Part of a small language model's weights: width 128, capped logits.
Each number is 50 + 15 x the weight over its row's rms, rounded and kept within 0 to 99. Layers, rows and columns count from 0. The size before them is the row's rms in percent of the matrix's.

# layer 2 MLP down (transposed), 512x128, rms 0.0607, rows 192-204, columns 0-127
109:51 46 06 48 40 64 39 37 66 59 61 33 32 31 39 13 41 68 52 80 38 80 49 59 63 20 48 41 41 54 48 54 49 64 57 61 69 57 32 49 50 56 29 39 61 45 37 60 55 64 48 21 47 60 50 60 48 58 37 13 81 42 49 31 65 44 38 58 29 48 44 42 69 48 53 38 44 46 44 63 45 72 30 61 11 49 47 52 42 55 46 73 36 45 57 29 47 59 43 43 47 38 58 31 40 27 40 40 75 88 77 34 36 58 62 64 75 41 55 33 50 39 52 29 53 72 57 63
065:71 52 44 40 54 58 92 36 52 51 36 78 53 63 37 74 42 69 50 53 59 59 42 44 54 44 80 28 44 32 60 72 46 27 77 73 28 65 20 49 63 69 53 39 54 55 50 44 22 43 57 25 58 58 51 46 66 56 34 57 58 41 27 65 50 60 53 51 63 46 41 37 62 68 39 37 31 59 65 47 34 40 37 35 37 25 54 93 45 59 32 67 40 46 17 36 40 26 57 53 54 50 79 20 55 66 50 79 43 65 57 56 52 54 43 50 63 41 60 37 57 48 17 44 28 52 50 60
101:57 77 68 62 32 44 29 49 33 37 33 25 41 30 21 36 56 53 42 40 37 38 71 88 38 43 62 53 42 78 50 46 75 50 60 53 39 56 44 52 58 56 66 45 63 68 14 25 52 60 48 61 52 37 43 75 48 46 51 51 46 45 58 91 51 66 34 24 65 46 38 51 15 62 47 41 61 41 31 51 38 68 57 53 68 68 32 43 44 45 43 40 73 84 73 37 34 59 71 51 53 63 29 42 45 64 55 43 27 55 55 66 52 58 30 43 43 56 22 60 54 37 43 80 48 68 64 63
100:49 65 72 60 30 35 32 72 11 53 37 54 66 63 52 66 38 39 49 68 53 64 41 77 47 54 59 43 58 39 32 65 57 47 38 58 43 38 42 27 48 75 42 39 55 49 48 39 47 30 67 46 40 38 56 38 31 70 26 38 01 57 63 47 30 62 37 47 42 56 45 27 20 30 34 53 33 43 44 42 59 54 55 46 52 44 35 32 30 44 50 52 53 57 36 54 43 63 73 66 63 40 14 78 33 60 63 51 37 83 51 80 69 68 76 53 52 30 47 67 39 48 61 76 58 67 37 50
100:78 29 74 48 66 77 53 55 54 11 25 44 23 64 52 71 53 53 39 78 71 68 41 77 60 50 66 40 41 44 60 42 60 43 58 40 60 38 34 36 29 55 57 36 38 52 39 34 59 69 59 43 24 51 61 67 71 42 41 23 29 44 53 29 66 75 60 50 49 58 47 46 41 36 57 54 48 46 80 29 72 70 54 30 55 53 55 76 38 42 55 27 66 58 40 51 34 56 52 42 58 55 65 32 64 32 27 29 60 53 48 57 25 47 36 32 46 54 57 14 60 47 41 18 47 28 49 47
101:59 39 66 42 70 67 46 79 33 55 74 48 35 48 46 48 56 68 42 67 45 24 31 32 66 40 29 80 34 51 24 56 28 33 22 46 42 57 60 65 61 65 44 49 67 76 37 55 47 81 65 60 54 68 75 51 50 22 47 69 48 66 31 56 46 49 69 74 58 58 34 76 27 53 31 33 63 30 58 57 34 51 51 57 50 47 59 50 46 26 53 43 74 68 51 60 75 40 48 46 65 49 39 71 29 71 34 44 52 21 39 49 41 50 57 46 46 65 48 36 46 25 35 43 79 32 19 41
102:44 66 40 48 09 36 33 43 36 41 36 48 34 52 52 21 64 51 62 57 74 39 70 24 37 48 56 54 52 62 61 70 60 56 63 48 54 21 73 64 68 38 25 64 55 59 33 50 55 42 53 46 54 24 31 50 51 49 48 37 41 55 20 58 27 51 40 13 51 31 39 67 44 44 49 66 29 55 45 59 39 45 27 60 29 61 00 47 41 57 44 43 61 57 47 67 51 54 62 38 38 53 33 47 63 60 45 51 44 61 40 08 74 57 70 58 45 18 51 66 71 49 46 64 46 56 25 45
096:72 40 43 71 56 39 60 75 34 52 64 26 46 67 58 70 18 69 28 47 45 29 40 47 55 52 67 53 45 56 61 18 58 65 62 52 40 41 42 52 37 70 47 66 53 49 40 20 52 41 71 64 75 41 47 31 66 32 53 72 54 72 42 52 51 64 59 39 58 47 82 39 40 73 47 56 63 11 55 51 62 42 43 33 57 72 66 48 64 54 81 43 61 49 28 47 56 47 34 48 27 80 56 56 43 63 65 60 66 58 54 56 42 30 71 62 71 51 44 65 44 53 34 19 18 45 27 29
106:44 46 36 50 49 47 36 46 29 77 59 55 38 44 53 43 49 33 39 09 21 75 54 36 66 41 38 59 66 51 32 34 47 55 28 54 60 94 28 46 23 95 51 59 71 51 70 54 78 65 45 57 38 30 47 59 72 52 55 56 69 67 99 49 29 57 41 45 47 56 60 51 30 51 64 45 17 30 50 51 77 26 36 56 61 55 48 38 54 33 39 43 34 51 54 41 71 57 70 32 49 52 49 66 55 60 36 43 53 28 59 51 52 67 32 45 61 47 46 56 41 43 42 32 56 42 59 41
095:02 39 63 55 90 69 47 42 53 59 48 20 37 91 38 52 58 61 59 78 35 49 37 60 30 54 68 64 48 27 31 60 30 77 54 19 62 40 60 46 32 56 50 42 91 52 35 75 46 43 54 56 34 32 50 57 41 42 68 69 60 51 55 26 55 35 49 48 57 56 44 66 65 55 54 48 47 39 58 47 41 61 67 62 47 65 61 46 72 49 45 39 32 30 43 86 47 58 56 74 54 39 41 37 49 56 68 31 45 52 57 38 43 67 75 46 28 57 35 59 35 46 71 67 57 33 42 56
102:76 76 54 66 34 32 50 14 95 48 65 48 44 92 51 39 53 50 61 25 60 43 36 49 39 50 46 77 40 48 59 58 29 38 51 47 51 40 45 59 34 50 44 36 26 66 49 34 50 70 79 38 64 52 76 48 22 43 58 55 49 44 47 59 59 56 29 47 52 45 66 54 60 56 37 57 49 46 41 34 46 32 64 40 65 37 34 65 39 22 56 20 28 69 63 55 29 73 69 56 55 71 38 82 37 46 69 48 60 45 38 57 03 51 34 39 45 51 43 37 40 47 40 68 55 47 49 47
076:42 42 89 65 56 55 34 36 38 34 40 64 58 62 30 66 66 68 54 40 76 43 61 58 32 57 58 55 46 35 60 54 29 33 39 43 26 37 44 46 43 51 38 23 65 45 53 68 27 43 54 52 48 67 59 21 35 33 76 33 38 21 30 78 44 31 62 55 62 63 42 34 55 33 63 34 48 63 69 32 51 75 19 62 44 66 50 78 56 53 38 45 45 54 30 47 11 21 64 44 58 52 69 53 77 54 62 33 35 33 30 65 33 61 60 63 46 55 32 47 43 34 48 38 31 58 42 46
096:20 62 38 33 52 48 60 52 44 62 47 78 30 70 52 46 52 46 26 69 56 17 55 39 79 52 55 39 31 64 39 58 59 62 45 79 42 58 33 49 52 55 53 45 47 28 66 57 45 64 49 45 47 57 61 46 59 84 44 34 28 28 42 22 41 46 25 51 68 52 57 40 54 42 72 36 49 57 48 27 50 49 54 62 72 34 73 39 27 58 29 37 36 68 54 70 34 62 59 46 37 33 99 47 57 74 74 60 26 60 59 57 49 28 31 53 21 62 61 54 74 52 51 61 28 58 37 55
# layer 2 MLP up, 512x128, rms 0.177, rows 193-205, columns 0-127
064:33 38 47 52 57 49 76 20 57 47 28 56 60 58 46 34 20 30 24 47 48 37 45 35 76 39 31 30 37 51 35 56 61 60 58 75 39 38 54 11 33 63 38 52 33 47 25 54 33 44 45 58 45 76 62 53 39 55 53 80 68 46 50 60 82 54 38 46 52 78 31 49 20 36 77 20 43 66 52 26 53 38 40 39 47 53 29 43 54 49 30 46 57 35 47 28 34 70 38 49 55 35 46 66 59 70 49 44 55 69 62 71 23 15 38 38 50 69 46 41 39 62 61 46 39 55 57 39
103:58 35 59 52 36 63 45 38 51 82 71 48 40 51 22 45 49 52 48 48 43 48 44 73 57 58 58 63 46 50 62 40 30 82 26 44 61 65 50 29 68 49 22 52 52 39 55 41 14 55 42 39 36 70 52 41 30 58 60 57 38 58 49 42 42 57 39 35 44 53 44 17 42 52 51 25 40 66 81 59 41 87 39 44 47 61 09 60 20 49 54 35 56 28 52 39 60 71 22 64 55 56 56 46 66 44 43 60 53 23 55 41 51 69 22 55 67 45 66 81 64 46 23 51 57 74 66 74
091:72 43 80 72 49 46 69 63 42 35 27 16 59 48 60 55 50 45 66 28 42 46 53 58 58 39 65 30 53 58 42 36 55 71 55 57 30 32 46 47 35 85 40 52 67 39 24 52 29 62 61 55 38 50 51 39 23 44 34 40 35 71 72 48 91 52 29 40 27 46 33 37 26 56 53 67 53 40 64 60 44 48 53 42 64 63 40 40 60 47 47 57 51 41 28 14 56 39 52 57 45 59 43 68 61 60 25 48 50 82 46 77 18 62 59 50 67 18 25 27 62 62 53 58 64 38 49 47
097:45 49 39 13 48 50 69 45 38 64 32 57 53 67 41 34 48 53 33 50 68 27 39 84 34 58 57 49 63 54 47 73 29 80 40 57 60 64 45 50 55 50 55 05 19 32 83 52 70 52 41 68 62 49 45 31 66 76 42 60 25 35 71 46 35 70 80 76 49 24 51 53 37 43 54 51 63 47 48 48 49 53 27 50 57 46 55 62 41 60 91 60 42 44 45 48 45 52 69 41 35 64 60 47 66 44 60 61 45 37 29 40 16 60 46 47 23 41 74 46 49 38 59 37 43 57 66 41
110:53 71 48 28 47 56 63 47 74 67 56 57 49 34 63 50 56 48 63 48 57 54 60 45 57 54 54 63 51 54 53 34 59 41 91 66 40 46 45 51 65 47 49 47 67 70 38 46 53 55 35 58 69 26 36 37 48 46 77 13 48 44 22 54 29 69 39 56 48 30 46 34 45 35 93 69 58 44 38 28 51 36 52 70 38 53 93 36 68 45 17 37 27 70 52 67 33 45 56 72 55 41 45 30 59 33 63 70 51 35 83 62 57 34 44 37 35 43 55 45 51 52 34 60 44 29 74 81
101:33 42 45 51 19 49 71 62 64 59 36 58 43 62 78 61 61 74 59 49 34 60 57 66 32 56 66 92 83 62 49 59 56 59 39 65 25 47 48 46 70 21 62 64 39 52 61 43 45 44 30 78 34 48 28 50 88 44 55 50 44 46 27 65 58 41 55 49 36 64 55 65 53 55 36 71 39 62 45 55 38 47 41 72 54 61 33 88 33 61 55 28 74 59 38 51 75 64 52 50 27 65 69 37 46 71 43 40 47 42 50 63 52 21 40 54 29 57 49 73 57 50 74 47 63 57 75 33
093:44 58 41 48 56 42 44 56 36 59 61 33 56 81 51 62 04 37 42 37 64 38 63 48 51 73 45 38 22 59 55 42 63 78 42 57 23 58 31 48 52 63 19 69 42 45 33 75 31 54 59 42 49 61 41 66 33 53 72 59 63 60 35 62 38 42 62 47 52 21 54 49 58 63 82 67 32 49 65 60 51 51 05 68 15 66 25 58 68 42 49 48 71 47 45 24 56 60 41 53 35 52 59 63 58 66 42 49 41 43 66 61 23 44 64 46 67 80 47 64 48 51 36 29 36 70 49 45
119:45 39 45 46 66 55 52 44 55 49 25 39 65 59 54 64 40 68 31 58 88 57 62 42 47 42 30 32 54 49 60 41 28 67 76 67 58 60 22 52 60 38 70 71 44 43 58 44 37 61 40 53 42 47 39 63 43 66 67 52 55 70 48 50 61 26 63 21 59 69 88 39 54 67 76 34 63 63 43 60 56 33 41 51 16 83 21 74 43 31 65 48 28 69 53 50 73 46 75 45 46 49 27 72 40 62 75 42 57 34 54 40 50 36 47 30 39 75 31 49 68 40 56 42 70 28 42 43
099:41 64 31 44 23 50 46 48 52 56 36 83 61 35 54 44 48 53 58 55 43 45 22 46 49 39 42 93 46 38 69 49 52 32 96 81 57 31 27 63 43 55 82 40 57 69 37 35 37 51 12 43 43 69 48 36 69 37 72 55 61 43 52 57 43 51 62 34 36 40 63 52 49 47 58 36 58 52 68 18 61 45 56 56 60 18 87 53 61 55 25 47 75 59 55 58 58 35 36 57 37 16 56 56 55 24 37 67 50 66 48 38 57 39 45 43 62 38 45 63 63 44 44 67 43 56 55 32
112:42 42 41 56 54 36 44 50 37 45 62 62 07 56 43 56 52 59 61 38 72 61 38 51 33 48 37 56 24 52 60 61 32 22 27 42 69 36 54 31 52 54 33 50 40 47 63 40 57 33 34 44 22 51 63 53 64 43 86 43 54 52 22 59 57 52 60 41 30 31 38 37 36 34 59 61 73 95 51 38 60 81 34 61 30 50 58 25 44 77 31 58 45 56 61 51 59 32 73 64 45 55 59 56 52 72 48 52 52 58 38 44 36 44 62 56 42 11 56 37 29 53 43 35 48 14 28 76
071:19 64 50 41 44 30 41 45 47 42 46 59 56 54 58 63 47 82 74 49 46 39 92 42 32 41 74 57 54 36 50 31 43 71 49 55 40 47 40 51 31 45 25 22 61 39 65 40 58 30 27 45 60 51 57 53 63 46 56 39 41 50 55 50 35 42 63 52 47 47 64 48 31 45 52 67 43 27 82 58 45 33 38 49 73 85 56 24 32 63 51 62 39 31 53 50 84 62 42 43 52 45 61 67 56 65 61 66 39 10 59 87 27 69 20 45 39 45 62 47 48 45 22 54 41 72 50 30
086:61 60 32 35 38 61 51 49 42 65 21 59 79 66 37 51 66 42 35 57 48 17 29 32 71 56 36 41 51 58 50 79 58 56 46 53 36 58 44 49 65 52 34 57 29 45 42 54 87 43 68 47 42 80 44 56 60 80 44 55 57 66 25 63 37 44 67 38 56 49 57 47 19 25 39 30 46 52 72 33 55 39 70 39 75 24 39 54 28 31 88 39 76 43 34 50 45 60 66 48 56 71 78 76 46 59 59 50 55 35 56 49 51 58 45 57 47 44 32 32 44 52 24 62 65 32 52 24
107:47 39 57 52 74 90 58 62 30 59 68 39 53 51 75 56 73 53 47 71 29 64 15 47 47 31 71 42 48 67 71 44 25 43 67 58 15 57 34 47 72 37 58 37 28 63 49 48 29 39 48 43 48 34 42 52 54 60 61 54 26 33 36 49 66 49 79 52 43 81 39 96 53 50 46 44 51 65 53 58 36 23 39 41 50 30 47 48 76 47 48 61 56 66 55 70 52 51 58 39 53 68 70 63 82 04 51 52 50 43 63 61 41 34 41 56 52 57 54 59 36 58 54 45 49 31 45 36